config.toml
n_layer = 8
d_model = 768
n_head = 6
n_kv_head = 6
head_dim = 128
d_mlp = 3072
vocab_size = 23991
activation = "gelu"
norm = "layernorm"
norm_place = "pre"
norm_eps = 1e-05
positions = "rope"
rope_base = 10000.0
rope_fraction = 0.25
qk_norm = false
attn_scale = 0.0884
bias = "all"
tie_embeddings = true
parallel_block = true
init = "normal"
init_std_qkv = 0.0163
init_std_o = 0.0
init_std_up = 0.0163
init_std_down = 0.0
optimizer = "muon_variant"
lr = 0.0111
lr_mult_o = 0.756
beta1 = 0.95
lr_head = 0.00708
grad_clip = 0.5
warmup_steps = 200
schedule = "wsd"
decay_fraction = 0.862
decay_shape = "linear"
final_lr_fraction = 0.0
batch_tokens = 131072
seq_len = 512
doc_mask = true
train_tokens = 600800000
steps = 4584
dataset = "wikipedia_en"
Each number is 128 + 24 x the weight over its row's rms, rounded and kept within 0 to 255. Layers, rows and columns count from 0. Numbers have three digits each. The size before them is the row's rms in percent of the matrix's.

# layer 4 attention key, 768x768, rms 0.0661, rows 744-767, columns 128-191
091:135128117143142110112098115155080124114181160098137150088086114123096104125183106124170089117095135131097149160108143172126149210150107099117093127178122119099121091108137133162104145089116160
086:105125131125092083107140139058127098129150133119143176144108134132146087111138147126098087133143150139151116124129134070128098155124106166140094131133145163126141136133116149118091129148146126
087:095113116140120120142166109153164094136114099149105124147149117147135146155096146101133096128122081121134139096141109114111138106124080148120154147152148150194123139147183163122103143125149086
087:157132115159123122088141145075103067138079147103139134172128097129150150160066100090121158101131144099092127179144117083136162129124107177120155120113148099132127127102158128114111125083146135
084:131150101098097150127139138120113132158133126144108094095212120080162129118157079127146151136102136145137114155162111173114088121115140095129138119120137155091108149088105126146128097113152154
086:151181154134174156098157123094146109081106132137121093152148106132133112143103075125134113102133135080120102144118126146110102082099100161124086156149121085141120094190167091148101098160120138
085:140075119125149147117155143121112080104121135170081166161178126130133126130134169178189158165184133129138112121144112135123112147091098099114102101169094134147131133167098083145152093112115120
091:123103131122141122141155162096142183151127133150133106161130085141170151140137133109114134142170102154144079123135120172085142130065097099102144107143113130079142122131108150147137130184112130
089:100159150154118165138158138111132182135158148139120131127108134115121112133169144111115080150156134124104133113147172134107119124122121150134138111147155152106119135142152136161137131101116097
086:142099155112122123110155148124136108099151127105111142121124156164132153167130121117119098172113094136118060130124086157150117170156116128101131178138092157121164139124137142143099137134141137
085:145169133131124153124146133038131122162132113083146109088098089111128150112113140129116120137160153121102123104141091140100125135120122134085069135137144126138109156135134125134121108114137126
091:153118116099152128125139146147143120112127109163104145096115166102110136106097151150175129111093093086129131138111163137152121146119093113108136115128166145143094141160139104094121141148110088
088:125088163097121145130098126124156151099090144126155150150129139123078115166130141138051107056161123126125120128142163185098131161125088153131162098121134151109138131130145171170106141133111129
089:124131140120123151100139110125128137099089139132122141113097140176117150136120104130127073092153099131172121105134146171116119121131127111087118131132120124141151133157123123104134149150115134
086:157136120092129118158149118134102143132084170174166159102147132105130114139095111147119139163145115113128164128097045140110111150106093138108148111138091072147137127113120160081111144121127100
092:125161163090109103116134148093112127121174159137113131129153117094131121130150144116102133137100109151099108087147112131088156123163138148129106134138136170128115123142111192143086169109152136
086:102111140102130127132137130150147106104107115141126137122101128147123109198147139108120124145107113116154125135142078107083115126126151174117076080110145134116194140159180179099126131086141088
086:113113154104120130142084123138073080097127128094090117116113129119124122142071172156145116155143106149129130103165144166109132130156182164118112161135147101075134144140148067169108124113142126
088:080145122146173149153147109115083122096144110153129097150071130124127135095142132131108131111156185183132093094080136087132132137153126091055136129109103109138126085145093130069123159138118098
091:121115118128101128076136133104115179127152114164137088144109137117125163119132116135133118151139120096181150181112142151082129118124072111136159071141170108118121080174137134125071119152102155
088:137124130102162119103096092146159106121154132112159116088162142183138103150147117082119123119146145173168168159132149112095139144109118124131125162104115089145094113114159139132134158097142118
092:109138138104099153106110106104145142115132113140156127116146148100103124161100111103154130165172106115109157118120148120166121113143140104128172136143128111115134168084143134146149157116192064
085:115175070141154111132143131126097133161093079121129109171075159139115147137098128106101131152107150135155167100149126125123122130093146151137123115118150130146148127132104171124132141135116100
086:177106117066102128158136111109140126106097104091120140108176167104169136141123132128127080093138103117089145161092122176125159129095131153150126149175139133118140102122096160130112147113127133
# layer 4 attention query, 768x768, rms 0.0653, rows 745-767, columns 128-191
092:136131145103149127121094126101146131104149117141126135079109124097118149143171108137128086148171158093145122109113140143114166139146113122132140136148128141107151149114084096131143116127108162
085:125096100176147130126169110135181123103136112102164183163080132137083149136132109126105110130146130110138120152122170124149106120141131101125139171069089087085140120134125098091115107115113111
087:117130157145086120109134070161092119123055162103220105075112087108135147149180075172107131114139110185088132164135106114126146125119097114123149131148161136148113115150114103148107076152130135
088:136145126144132160132115138158153076099146114161178111091123113130130152160149155125075139122177127099126102105107139175152175129144135108148145157106125121094102144103116158131106123159105163
090:096119134096110136136133139103078153114158169107119120101150138139145098160113138132069103114176154108146158089155138089143144136094129113114146102150124088158126118101130119144173143141158103
088:130122140109143111149143098136105139179153131168157124103104111135144149120136110114119094059162120093154127116100104100119130098119145091103133168125132103107109145088163127093145114129095115
094:135171114149117151146145110165149137148127103088129136101161121135159121103149105124117180067158178087112155136119107118140147120139130079126129134121124134124143162158115099088131110124132136
089:172137161148120153106141147133128150124147147135118134153101125140135114135104109129171141120116135103129094090139096112150154121116146181146149148172123143117118112116138130123140122094128136
091:139125148142145088106110094119148146163159124119127122165148082126134103117108151158096193101102118140172156140171167113145124130131137109160108089129148086117138060147142082159148140121119129
088:104160117134135142167135132155095106143112118172154145090110129105138122119170122103126115139123178178154157121136108127129134144131107129149135149071140114136123118118110138096165176154122154
093:142121157122139099104091139117124146104144154162098107142125159133113111137122160110121106167112074152096127136096173125127122109103141088164096110126092114137127120138126149146144128132126155
089:114154129146116100108103136107138144117144091128130122146094114123113110163112122119106129117122156125121156147135123109118119095156110097174158149148136115152132140130145131150106157118158166
091:134097181136128060134137151147134149104110144155099100149123178141131137125147131153084101165153114116065102139114133112135120128107108101134151143121121103078077164112121133130101113117154127
089:170152126145102166118155135146111145117097114145101095142159084142109130138103145110107125070196122134085147152137161112183105120102114116125106107141122104138134145121115166148188147108132132
094:145121119172162132099122163150136150147147064179139122155074128127110138138130090129099131143158122144108115138128122166121140128131114133143133129107146157099139135099127152108115131130103144
086:107142115112134100128121073099137089131072140139105133121153105137110127132133115157104122076143119136094112104107133093129159153167093134137122121099130167114182155103073119173133126138151155
089:119192145113157124143124141125146141098128147100108140106122112109155095122153164156105196160144124138111159134131114114146115146117110138176149166131134108124121136133140124155124090169165112
092:136155183068132125113117147128112157089144132161135135118158128150163143099096117117131165138127126096125147106138150111122124146106153125144123116062121132167160165163150110136141167092103108
092:102159125147140125108085160072120157143108138102134137116138086144112154122154133105138125113129143092096129153116148072134150177137135110135159111130159124124096104130116106116100118115137116
092:156115094203149114084144128139115159137129127105132127124155093095138149143179129128173131127157129168140112116139107125145129099100103090136126153104094155121135093096105153124124146163109133
092:138140138094139124134102127097164154124184100134138113134102163177107141115155128144136142129091127147158098137086139178121163101141117128133142128184133107152075120106151118123120132164115095
087:126103148121149130131105144111174142099129130113104165089152122108137107119116164129171129095121123114138138134118083116097139138112111127106116125113119105111134155124163120106146176147135134
093:089102099177136110119124061108108141116122114104143085131185164081122129107126137118149144092139082109160130158135123125118133130137081122120113116161071109107152178150123157158136141128141165
# layer 4 attention value, 768x768, rms 0.0702, rows 640-723, columns 128-191
103:086159128130129100155114127151172130111128153100144110111106092103166140143132123115111144140150110108157100147126155133163123110152127106169105137135159113127123164111180149106138094120103136
099:116080181121159127161168100186115161116152153132151065115140169136095129115101135116138151117115082128140170133103112145116143119119155118135121131134110174127151122148156116140083123149115113
097:089093138117150089137115139138161126148104126121107071130102143148118064107047137101168137140122136157153151090126141124147109168127146133129099148153144151113153102152146116177084134095140137
106:119104153130125121136110144159159085120133151132132170134120124103104135161123128099130143126135125114145124145157070106124144077135144119087142137151135119154112046116103144135094111098104129
099:130122116133125099165108123124127102142124137162127155126121081137137136088138164091127101136108154112126138102122143152110138105154145140138087174073133127150159081130136134102115115140100089
101:113121123151105173173146113116102100159173076101134155132086141169123116123139127103134149123076132138124132181159146124144092176172120117103119129139151101105139092129142105124106139156141150
104:137160138129123098136113149129159121103096097124121146123141103117175126117110139162116107152134104138147104138107121134103149147114162155130113129135132169113126125134071154155147147139147143
109:149168135172122113147136122146163145143134135136109141152131138162067158140111150122104121139153147085090119124120142169122142176178158085126148086139109124086102135105126118139109118126113151
098:151152135183077125094130129181152145116150165142122114131092101091111076146126123129070133142142137091151099093154079181124107149128112126127178136152150117159102127124136125137155149144142141
104:160131172129122146098114126125156132140132133098178137176128104130129110097137120139080143111129167084127135159131119127149111166145131136109117134104144127090104158087168127107132124103139117
101:167131082131142167166137077198123099115165121132138121129135113129113103099129078089123131121153109088122087168104133159125119147138074122129100137129159188099170106158116146134162101130116139
100:132126098106149156120144108162128137104132105127133094098101155096113140129114102152153126148116127164124108122143119131134119160133164091148137125123110134122126141118148083150086129163117131
099:102162153169116117104076113116148124112130158106209120149117133092132133162167131139078113130159164143169142124085186188157149110120102149125158130130124091120113134091132114082108127146118086
099:148140146143134135118098113141133145100154080150148107167161093072109121118172123100099141148093165118132123164138129146076120137130147156151129136143153103145183113170127170135108129134137120
103:123148163109131138140120138194146136142117153152156138070129138150104131098147119120140120170113109131178121113177113142106124124153125124142144139123120099091128128082120144131180132122101101
109:131106149103129107141154124096111160100126107169124166093141137140108140098111095106088140136091114091129089121124105160140142118140119178117175113130154109158172133159152146115178107133154110
099:132142129138125121114073153135142138153124072127117110145187095166113145120091121095156134129132126129117103131108102156110136148073124176124109107114124158097135060129138147182143142147126151
101:114087109101150104148157156134113137108120161117129116154106124076155125093152154147126148143126108122131132119170148081102159091138118132157142135152149157151126135137104106089120087096109114
103:119114104174130167164159155110095145106151155139122148125143130132118125153132164160104121119124119109152119148169131165106143156138164118157110106148133136150132163109099142129157136140121130
095:094120124101123125144133105103130172087102156101084153095105142141104138152088135124164109111109137134132122110161080129140116125117150143146132169127065124125128162136138095133104119177145127
106:154085125102139112129110156108088133140152129145157175104132078126137122097169181119137155145131137131111133132129109097110134122119154159126134143114115115158121182119166112143138143124120104
101:128153127127099146159140104130132117141134127111135128134105101151132112117098107153097166155109103103159119096148141125159135133121099165096107127089123152133178131168127072134100078129141099
101:087133076114122130159126119115129156147135152161098172120187111127099132098133085119124133122079149110146111089130084129155099130131117171186117170105134176149075134101109150136123095128125130
099:097119160105183141127147123120131169112116134127166137121147126095118115162179114101107127121139159087127128125129180103138162130175119194149099162121147121149186112145095142172114121131098155
100:172153134156111111131133143149137141133128110181132095116128145078071182112067109131160104109133111115087158211132141159137140137135083049164088116135079112087104111122161108147148112104136117
097:107146139129133147154161125154131128135110166142159114099175145128158091107143123120143148144137111103131137150125094150136111162128165156156122138108098108102115142114140106111111134147103128
095:129111099176148064132134102132114106107132094122134150156120148141111104155130122134120139132147091139150129112141109137188108087135101062169151146156134169088162123095187092138127110104142154
104:162150171126125134160114133149126145165144110132117107092157079161107098120135177134085097182121084164132119131097157115100096143125136121140136079115118138132124176125107095139180086098158119
095:163135129100100161140125130152162097148142148159096126101111088165129124140143154134123088126139134102130148158132073125148138159152141158109105099131117104126139150089138145106135077116133101
099:145147127136113077143157137172061123147121177152128141208186149157174135094127089114090136112157111121106128175117163115144144147124123080132101121165095136160139118113115169157134127111094144
110:121130103122177123130081163125111137113137123152101140094138109154136127134137146084124130107111126114126143149146158118147115130140147123129137151076122092098127120114128150183106098132106129
102:126160120154119161144125128158148161095087141155151109115121145130093108176120145182123089136124133135148148160178120108127116094104129118117125147179140094164096107164130117168103147119157106
107:115124131086119131142151142140103123106107135136150119126112146129104093112138110143156152159119114151145180129113134113138130126113131144162098103148123144136095105194141092104122149134129107
104:137092120155114121147137107135118095147157146137138126153158105104131113177158141122100132127127157097136120116117150110114107087094142162139135127129154152081117128146117117121168123120122138
095:147110093127124130161139145086130111165115141136138143113144123147158147181113090114117175139093117138119129141113168132146103160111086129112097117122098141131148123141121146152080130103106127
102:126142132160120134139101164060134124125200119122117139125103113142089130101177150116105139103162134095138117200131135109125088154094110126165124138138133118118086185121153160118122130099113134
105:148085120210108098150116112158132140139166123116157132124130105140101149104161126126106156141147099145106104128115148146089156144163094127120121160121145110086124109101157115096109092151198149
101:106127160130120143135105108116136155128093127129131115145134128133100142156147129114130104109184130162155096142132127173115073157128108129103142148136146116156114100118115135147144156134125108
104:190119172170094164188139149105091157147136111157109168115090113200101178128153140119117085127090142120156134148159104143148101098127135130130123150162120121104119149141097151125143133162106115
101:101154137148133130111145148163144102137112139098145125120098082132145109136122132113138110105097103169133183120143142129149135170162138118132182083147154101100121121091126115141181102109102120
100:126128118116111114109151063129133161119107119142116108157092137118133110143121163107099145131072110130142098115107148107164154126108128111117139206132128129158175139113159099124165104122102128
101:107121142147127159106124152152157154095148125155116137116098138109123133108144127125148114131132097132150138120134190132110124107137137144173109122126155098107110126165155146091154112151103103
101:114118119139150131152159115191132142122148126162130104144129127179128135123138142150159142126118114115126122126146110154136150129099135148147120131097115167148117181171139090143075131132129072
103:113100167102112111141125105177124121147116128129100082087109104106146091101125150128123076136109146139120159145106110117108094147150116136147116128120108181093098148178151055130093124158138155
103:140146105175145135158103118144116125175146146116140137149118129131184117121189125126158159125096130138137115142122119130095101137146141134117110145156132138120140087129140094102132167121112173
100:126130163131130116169163132136120140126148121118095150108110148116148152146148111089148093147125133112116103114128159151114122087123144133135070124161132146129089118159140163115088119135135107
101:132152151122104135108161110136121134162093097156119153116089127110117139119142150114098110127108167133093138097131132162133114131121163145147132147093132104135163154132184117095115085155155147
110:088117089108168128107151090148116106131148119121109141130125131106165117124149102125153113163153072175110164141111123104143104137131154135190178114133140137136096141195100128118123149127134144
098:147183146115125163096169185098143109114114126146114113128135103142085104132139125100136104139120103149133117114159141147138084143100116159077112142121083158155119146152105127126107120136148102
106:149120112157101164146115110148126125125120149144159136090110119135127137165101168161109121153104147129118121111122110155176105107084155142115126143101147133162112152148119149151152171138129133
098:133113151086121124107099145126120168146120165119148125121118132102135136147195133109132136113134123114131171169118096155143127106121128095111159113152160118155102125159167127104171147171143121
105:131096100111112111140103099093117131129059103133110105128124141133129116115155074154130106152125086152109112113146115168134114115097187162148148102122139092134155114116128088127123126141137136
106:104137118160147125131144106151082119123109127157126130115133098177140139104154115123123135149153105153100115113155142163092087139129113112102147116130120167097111177138138155090171092106115147
101:099138160101155108135119123134103142154118133109115103133117138122128136148141141098117116132168108133124132126080119163100191135130117122102113119132135114156131128109145129125107135155161081
107:204164126145120111155093084118151136091139128102128178115164115143136174154115077119092133137138111106132157101093104149172166084123128129138099178110151078094108142135141137088115141086155141
098:139105109125138154133125084110133089103103094114147116138138120156115127120119119124152138113115159162135131148083158115147134106135129072093111079136113114123101119125132123156130144120110152
104:132116162137113118093108142096076124205096149113106114105120135191097147153125129135090158133060123112148121195100110156133110139113126144133171144140078151117101148135143148100115144164156150
103:123127162128109147101115127110124142153119117100149081141153176114149182130144085153139137134157146113120171130115127114120119129156169149123107120095098137108138153162093128132134080119154171
101:094127057113114120125116119160110175079098141134169099145132115101130134147102134159144113114149139099138118163136124108147150150105122153137111136145158134106104130115183117148152143107154165
098:145120124181119126137142111113167128172088138143144113078144092120128126138098133120163141139093143134117117143140080086145143118140117100171086115117156123124125130069160125114158143118106125
101:122112145088161164114099141137160109130140079108086124116135136049134140115082104168113134080118122148146119083120136114134180117150171062141190125106120089155148144151123082147144120115157124
103:189129161193131112134087107111111132099105146113108192104159122147148136097114138085146131188121121133094113130121096107130137140076118112110117154119135117115131122096105153154118138127140132
108:120133098097143120111133129148081125121152124105077102101127124111128071138068103139135107128112113103155139100099091112169136136123208128142088145152096085117128115104142153125138105128087125
108:083108140101125115112125120110167143134125150133096132158133129060139076149128161100134168122153108134103141124096112109145136117121151125157083136173118135139135118114164146120113162114149108
101:127138147151129113144137144090136170139123183165130090129160137179168152096115097110119149123107156131132166147092123161087119167151137110120127125122166125125138148152106157102105143116134108
103:113147156126111136126139138123145097142083117122106151161102103123126112096165091124118114138111160154168127132143143125127186173165123096163122116134159120149155159138121157101112155144128113
098:115147155169088138116061169078125100114123141106090123145149122160135162170134166112130135162121156139149115110102116107115143142144038098143127131147173102149109120122150109157161050172133091
104:075114093099083149127144151139156116139191120124139132156138079159118102150140119146084190133138142113097156168075091153127113100149082118139165146089120129122140147121119115081165128112150133
097:131132135164145140146199118123119161134118123137126125125131120122163150154144123177110117072089142086086176117117057150151103102146140110142119138116110132126107175124138158063101129161129122
105:166130137068110084104126121132103137074164149150147101135144102103092098099108122194118156120170117139154110133092100130136133134105155130117138077130084127120127123152090099141133156120130138
097:122091160119081129121099138136114127144147158104156123123142154126138111144134144134128119122121102092117107147174088127120182123134120122124178070110108120146102096154116095100110119097117145
101:142118095144174134118119152100163104116128137165093166118080100078126106091053152129108090128123101135128137116131136137195115160149142148117140132126131169115124106176151108097115147150156114
099:109128121139135130119117149098088144167101120133116137103147120109147134143115135147116165097136171121131137129163079103103121094159077147136133092080134146172145135092109138117146179127091121
096:166114132141166128153135129125142144114159082140119126074150099150139133109137102122138110088109108103082151119134117100121113115170127124149156155148118169089117142109125141139159086095138105
097:144076128159140104121131152140161162139119125140129147124095148094108113137156179137166177130141143136122109144141127145115131106146168159121144146119109143098137133122123111117157145090104090
098:123139093112174085136130104103100163119167144112123148112086137165135110106124103108144138098128146144148131133108110150161117188125119148123135068140125136168127141113126137136110137134117139
103:104101162109139180103105151124146147153173170112134179088088104125089113146117084166139098123135106119127142157124128123119129088114137186120105081151135177096164133141132144129147136165107148
104:131144112133131112099185111113143121129116159114149129170130113128081099135169144144128166128116139107123142097114128140137121135137114143144110102186173125131097150144089158152082160107133120
094:142186099126125097080060100102137097101119174123145107169100129077137129132106151134163163132130146120141103144141128151176121090175101154111117117096149153089105108080153103158124110138094160
102:113116122164145092134107136141135127140152153138123136146138104126121149105127117071143119136163091099116110136100129095120131151150110106111141161145115150157126115161136091142150128153184156
101:133128154102126154166086094135109125154154104133141089138108157107119138091139159134134150090111170149144176157140117125103125166129110123126127121123130110098122114130135117142136087096088111
100:117093102101164173125105140095125123123122166096143108115130115143162173110175118098134103105152156112134147182134110067089124134159151152134119169158106148100168134108114123121166127123105165
106:113130098102127136175110124145170146162133125092149120128175152148154136125107137108146124126111096094162092116120129150112144143110167111111120106089104118115124073177130066121123153157141117
101:113117128118173171104126141125076109094095119148147082121109141081152123108124125135107086096156168114119127152120160140101098136133111137112124128164160112118138145136087137165131133090161144
# layer 4 attention output (transposed), 768x768, rms 0.0479, rows 640-722, columns 128-191
101:158134122128128157105078096171162162201099165115151143119115094117105112128140123171142154138145137131123107165150123148096153168130144128109128129143188130110145101152120108147107099129112094
098:100124133118164103150104146154105166073142094112087129120133152166130148142143097124160133146125157118127110069126100169088130156165130079143155129114117141132180138153119132143133145142097099
096:145140124091143123150138137126116113167147151160107107127097152120121081124114116120126165100175133128114101162144164114128177141141123120124140137149080163150097086158121121122128094199143112
108:093133085148129166092156122101103145132140154093119148159206137135110153146149123114159118115159155125120076164072169095142201143164142121111155114135134131147112128168101190131151136172144114
102:106112126089109106114095154130098125118129140169119115140117132096156153119129144174140139108149141173126124091118130105127153119100171153131118152135153082126099112112132110137136104112124128
102:097129087077103164123110133122115135163115112124158099120116134133105119155099103165150109124121111132170142132127113124161145125194150121084120106087145143122103110164119090127169093173150153
106:102121117136136138105131108124159146058128129134088155134122098123147112159147096149078117148138129103096065160130184090108136136142175141136110122151105154144156130094139156129136164127142124
108:125155089099124133122120136144146118080122103107083116113099147130073131150145078171129091071111106118083139128137152110154140126161153148125168121101109182121124157065187113097139103152170152
098:134117117095161093138128126143133143146115159137147138133161099127104125183153100112142107121147148131100122114174151124151125136142076130101106094087149127174107109125115090142112124129114155
107:084188112112128153182100120120130151115150121156118141109113176135132109143151126135131157119157135115112151115109136127126113104093139147153099091126136154125101121137070096126091130156153131
102:102142155153053158070111132147150140116134110122161157169133130105145112091121099115167097118145108117106153152108139099106145130121085137157135128139133137139111137137124138133130075130056151
101:139136169101147138119134165121145131147099139136125124113122095160142108114118126148134168131105104086147142053114093126103137180142111129165139140103113097063173119158140126116130134101119123
099:157156128137142147112089136113169152116121107118126128169132178151125134138122144124092115124141117113139111148108139131135113111071124105121151131099129117131126072108155103115130141127114118
101:167103172132144126083114128144150132120136119108089150140147144167083114118107134119110114116139140138103114111148115146092125124161157070163106139098142112136121131121179099094133175107132139
104:152117113097134129127140099131089141129129144180163166139197141145152134106115152119117130077110164094136117182129153127127119146161096125094111107107092135113135111112103129125131124139178100
106:120119155080127151090101160152125156076165136118090132077123108120118118160123120194114114168162109177136134110157161118134129115135111146126138177126119101143146104144156113120099156168155141
099:107125125116129101125109154129147135123137141123130124135118138105118121123099161107108114163098101133150154134087079089099147118076147126091109144171072100141144094075098133108144176139123141
100:141095121146084135142125134134122148124114112068177109179138134122151134073128103099168111122123130113120095133116167147153126146111086162126123153149147145129134165107154112121113144072125139
100:140107076087154156123095096170112138124100141170116130087133106093166116141111114133163136124165160107158122141158155132126130159128140136124132133133133140141179176126145112151111139112160139
098:152108121173129110130149172114141147111119161143125136125144072147109158113132120142134091124143128139157150106136092153120172070108162150143089169111159151127138101137143135084100115148138130
104:133107141157134117119131134147067126107099071167145144139174111145140142113084110124124128104153167120137115161171108118152121108174110156117110126094165115175158145123142123125135134125137153
100:117129122123128079179078136129138127123130117105137139092118117163150151129085156092120136135148136149113104100085131136151091118145115145134119124152114137124142101130132119156131155150110120
101:096088123076119128119155150145115110154083119134118148157087134134091145109139129135174098102135166101122165140138107127151108115137087122097120137114109134208101095194120088128126120134147125
103:111122131153104108107119106140134068092140117102145111115124117125161135130147147152143193159139129125093118096145143158117126093132079094119156097158097133149106127158107167117125142144108135
102:136126151118119142131103156177103145087143117100156099126137103112124122109121125163148125146112116171137166117107140122161153103107146091125144101119115157108133174135114090116111136128116153
097:109139156121141119160113143090148163115115116137109121161126138104160150111102156109141125100120127140113126177117154103135153113131136129113084142110133124133126119150157142072095120119126163
098:137129131143134126098130143148129168130141117116105147085151122131142103134069107153118135137166137120150117116121126109097116104128117160155166119141141160136130119137129130112168132142116103
104:102130133139153165148148114153120106117138089128149174148150150140126130140113151108125112132078151097182113185115140152133156130083111134150132073117122100130158137114132122152129164128127115
100:118125118166112095127107150156085142116121174122138146119149192164160129094124115169087164160149129134160097120147146143149120139084123150123129142135108135151124098080120103156140129129143152
101:091145149098094146120160102152105169172138112086142161132102144129106137132126170116139098092150172110120114140123093159110152148106137133040094121097115121107128135137127141191119143107112138
111:176093144173161087143164166127081121095146073161124175116159111130108148092090131179129098157119115137114112141139151187123159124125147078103150127115085114130125130102160188076072165165130106
105:131120120085149122089118118131127147114110131132137172142151145163132151129161145115145104121134148088112109118128112132120092118145103101097124133118125135111144116130121171078150155095169137
108:167132164140106110162113153094148131154149135139182149130080104127167138140134123161138145115138090095138134107161117136164135135168136123139114155101149124089145145100139148127080145143121091
107:147119155167126102104150137158163144129163115068105181128092125151142121068129141108100111147091113125122151097100110145129123112137144142112141125135117131156118150109133135123098105129109104
095:120127108130145081137111108146107110166115166124129140183152118142147129151124113138099106146089129114108137147130091147104127105105122120142126038125163093112113098147126097147119129151115119
102:149184116183116103122134158158084146093113128074098202127131126164132109122133126144156121128125137131125151145127096132135136147124127127154129120120126118131084107159161112138132094142124111
105:111149133151122177079149137122118139175140123142094132137115169157187120140190096131114140133103135094113138112138091192138094107165120131117105146106170145147116134163133170130085060123120076
100:146154160085122131107123139062124109115162128149154101119138131148128134116133118089101113151130096128105147146085114089132129117100104180087111141137090096131133099137126162121174155112159079
105:168157118125132157135127139133076124094144120139110144160126138115127123112105119154123117150113149147142135138132136113118131135171139153153119159126134099146098172118152158095119142155109142
102:169172113093120139155126156154111149136129134126126133126184096116136127143118131142147091139133122100122100158119124142137112125130126117194153074113136116104113152125120153126118125086153084
101:096095120135118156107060193113107154119153144128136100217089121117096152129147127149096082134111055085161141115121096123077150111131140137147106140154134157126125125134124135104145108111120107
097:144109160153113134131151142112102060095088141105135085118104123132112134140121115141138170078139096139135131112087108116095117174119138113181169125134129109110121111110128085118124122115149147
103:101128144132154099142171117120106094125087169096126128102141109125168119177138136070107150093166091127131118120121129156125132170148134104100118139099151126146134154150134137106105152122129137
105:092147153117094152169141114131115158109145148105142095135156140125083127107142112111118159141124113112089107131089118127087150098156133130107132172110116107092119152112141108109116122110126109
108:147163125084156163109096136157121174116124101123118128132149137072115156097133150112132101118156138107136146134145123146141137150156121096096151116130141124157075154125131146121140126123168097
100:150150140132138088151140160152114080110108150125161124112126144155127107100142076107105135139140095120080132155143139075132144135167122122131101112150125094105081108125152163133116146133112147
103:127084110209118081157105136088110135119125182163124112097088124155144111143093120172108150162102079139092100108128155132144098139105153143137139130165131128129116089109125123129154122161169126
110:114134128154131083148145114073109121127153128120130131113113150148152153124107124185197126125145188094122093158119130091127150145135097160120174092103159156120144140115134123098121143130113142
098:142114125117113109133120099122126102081123122176124122131146152136109087096116131126115087113133138158119113079113129154135129159117118129141146121148140136099149162168127135175120138092123124
110:169121106115144125106093150108135129115129138114095157157093108121113158135075105114101094125091101117134106118125126121130077115112157138151128139137122124139127133094174177112131162126119095
102:116098087113133121080101125136126128158134201150082150134101128086156136133141151165103127117108164087176157119106122106145108129144116115157105165108147151114124101119161109093090109144100140
107:127153106157120148141070085109107144114131131165092118123111111138151152160107103125148138137134117114171113124108143132123113150125144104157121146086156084131139096129086135099128139111111168
111:100118144121163090124094120126113111092084204105136144139152121065159105153123118146091149137133177141106118135129146148142112142129110150118120138103155124177114108141158118138102126117114154
101:151159122120137123160161107130147151106148080134061112110159116140132138141137115149100108133126155088115126121131149153144127158087141151122121143138135133166101088097168116150128128118101084
109:103148126154111127121082147194144158121091150215189145112102056142109139180109119195124096174074128155135135150102098125130165120118137148167141122123140104110134086177127136128144161116138114
097:131172110132116117093146148101143089141115163123111118127101145130074164109125119135161144072130135115136130124128125091082087127151083130099131132146154108087104117128127174122135127165145109
106:129141152088115133145116127160154070118124149134132158173136124117142110127115163096087124101124105186080155113155140139154131172153097133105126103160177116122061115085090173126125134134117160
102:123109136167131151099131101128126138136138153073142155108108089137124108113150150132075125131092137120103131123108174170135126171135110106111112117106151161113129152157128086132182144118113053
100:078110094129142128118108130143125187118145087148119141112131098147137141151113134118108138168104116104129144141146088129105184110129131084115153121138112133130124086144139099122148074092103127
101:112156169150132137110137145128140129147135113109138144159104163155118112111107077135106108124125131166134139110100112129127125128125153155133154149126154167170113137137086121075124151119125150
102:112132141117122119143127105134157123192134153158126113095144132111150146122157132087129087147118140165139098121133173117109111100102124147116107157119134109113174156098120148110152068117130101
103:134164140132143114099116114115097110117099128160143169144161094142131099127154153143092136138102134149141142123173080129184182151140113126176097124130138150144141104106130141114152081144141099
108:157141108119132105164110147057123133156102148140113156142143112127131139087113112155132133155118145144133155109120096164125136181140170147106155133111128101119141153151089145110122102160108145
106:120165172147132146121132110153190138141096125108143127092132120138128131122122144151111146144101123107109159124131111134138162145106138146124144115156159114112144088106150123118164126098132114
102:115146132105140159103109153120104121092109168159110117176106064126145154160099154128129121088128129130127141110141120151088139136134112150132113134107162147103094153130122150133142141120100134
105:137147123114169122142122129147090095122125105154124114113135127119128110086132134101132127102134108092097146114088174148184126134135159108130117124115156131086143105099106103163110182140162133
102:143098116128139097171110137129115128134127109105123115112132172108123168131168186134074114113126102133151143116092149173106131113141124130118146149143123091138140142114104124116072114126168129
104:153103123083129129142112121124115109160124124135153123130180151114104103139129096113134148116169115114101121090122073088113150120133113113130110148125136105130082148124094097168147120087120109
097:172106136128100154088171144162121126116127179105102105094104121149130105140120130123151106147125146162148150124177092096152109085111128164139128146076126111107117123157123118113117128122143081
102:098188144140082130140118104117131119139127101180117167172111114091103130155143076151117133135120170115079154142098119102126123175105141157091104117127118143117113111117123087129155138095196122
100:114103088111122133102127138181131117137154160111169127103092142163089166114113152153136162111141153137161153128124133166119142103124126131105100120135130107094137113121134097147138114131175155
103:065109137144099116113107077121115143144087181124155107144161124136103120128123125142138140124114158097126096097139132105155130130106130125107104107124091164113124111099170102137139140140115162
099:138129131088114098154121180147122158146130112092107138127150155172170112108167128074115154139146121154088128136129102090139136131088089096152119135176117159123155135109150113127119132121124102
098:115153183110148179132090148165103142135088153140157094114113102138133161074127163111139091137131115157120124096149107108111131149173111092194143132120074133127139134091122155158123069145100104
100:118126092156153169120142119142094146149102114140114123146118140131133172139104141138156123159121095137061143134091118160151111145136122122138156138147138128136130147084117099125103123089194153
101:112133151155135134163160127137125126180099146125124160095118105157179128085140083138136146089144157102153144107108153141118101150110104121096111136152141104104108135091111094098137114134128152
101:106174096121133126095156115119148101126109134122056132138148086134110129095167102124130116094106109152097126137158086149153144165172178101111106129130119137081145156104097153123095104145150054
103:104126098104121101181175101112150082081114150123107119141142148136120161122114083122107152136151090151106122142068126138106111131102096145135126139129101117088100131165134137115144141133162121
094:076119138146130117070096124114126088182153156133124123089155095143129124135136096093151146119184206087122141126127154112120124092089118123132119132150134141151119105155115154136137137099140133
104:147156093096123133110114100114125134130131145131107109138136083142119072124151181156121110105134114116125160121113113138110107119163111104149165117144143146127126101101139082153130087118091124
101:149172123136118115140119155156129105152166100083136119099126157157110116108169106128143075105093129174117146115124153163117122128133127147111152167123095108122100151130139113115092122154147106
102:124121100152138137128128114181105133133116106101168127109152122140120103138135153161121151097152054138116128108102148138148172134137106129114141129103124169108108181177112088116135143150177136
107:137124136116152111144102132151150157131204117105173119118122155141135126117136139136137099128134069169141156115119140141104136117138126120128160088097148141154143148076133140114119153136118139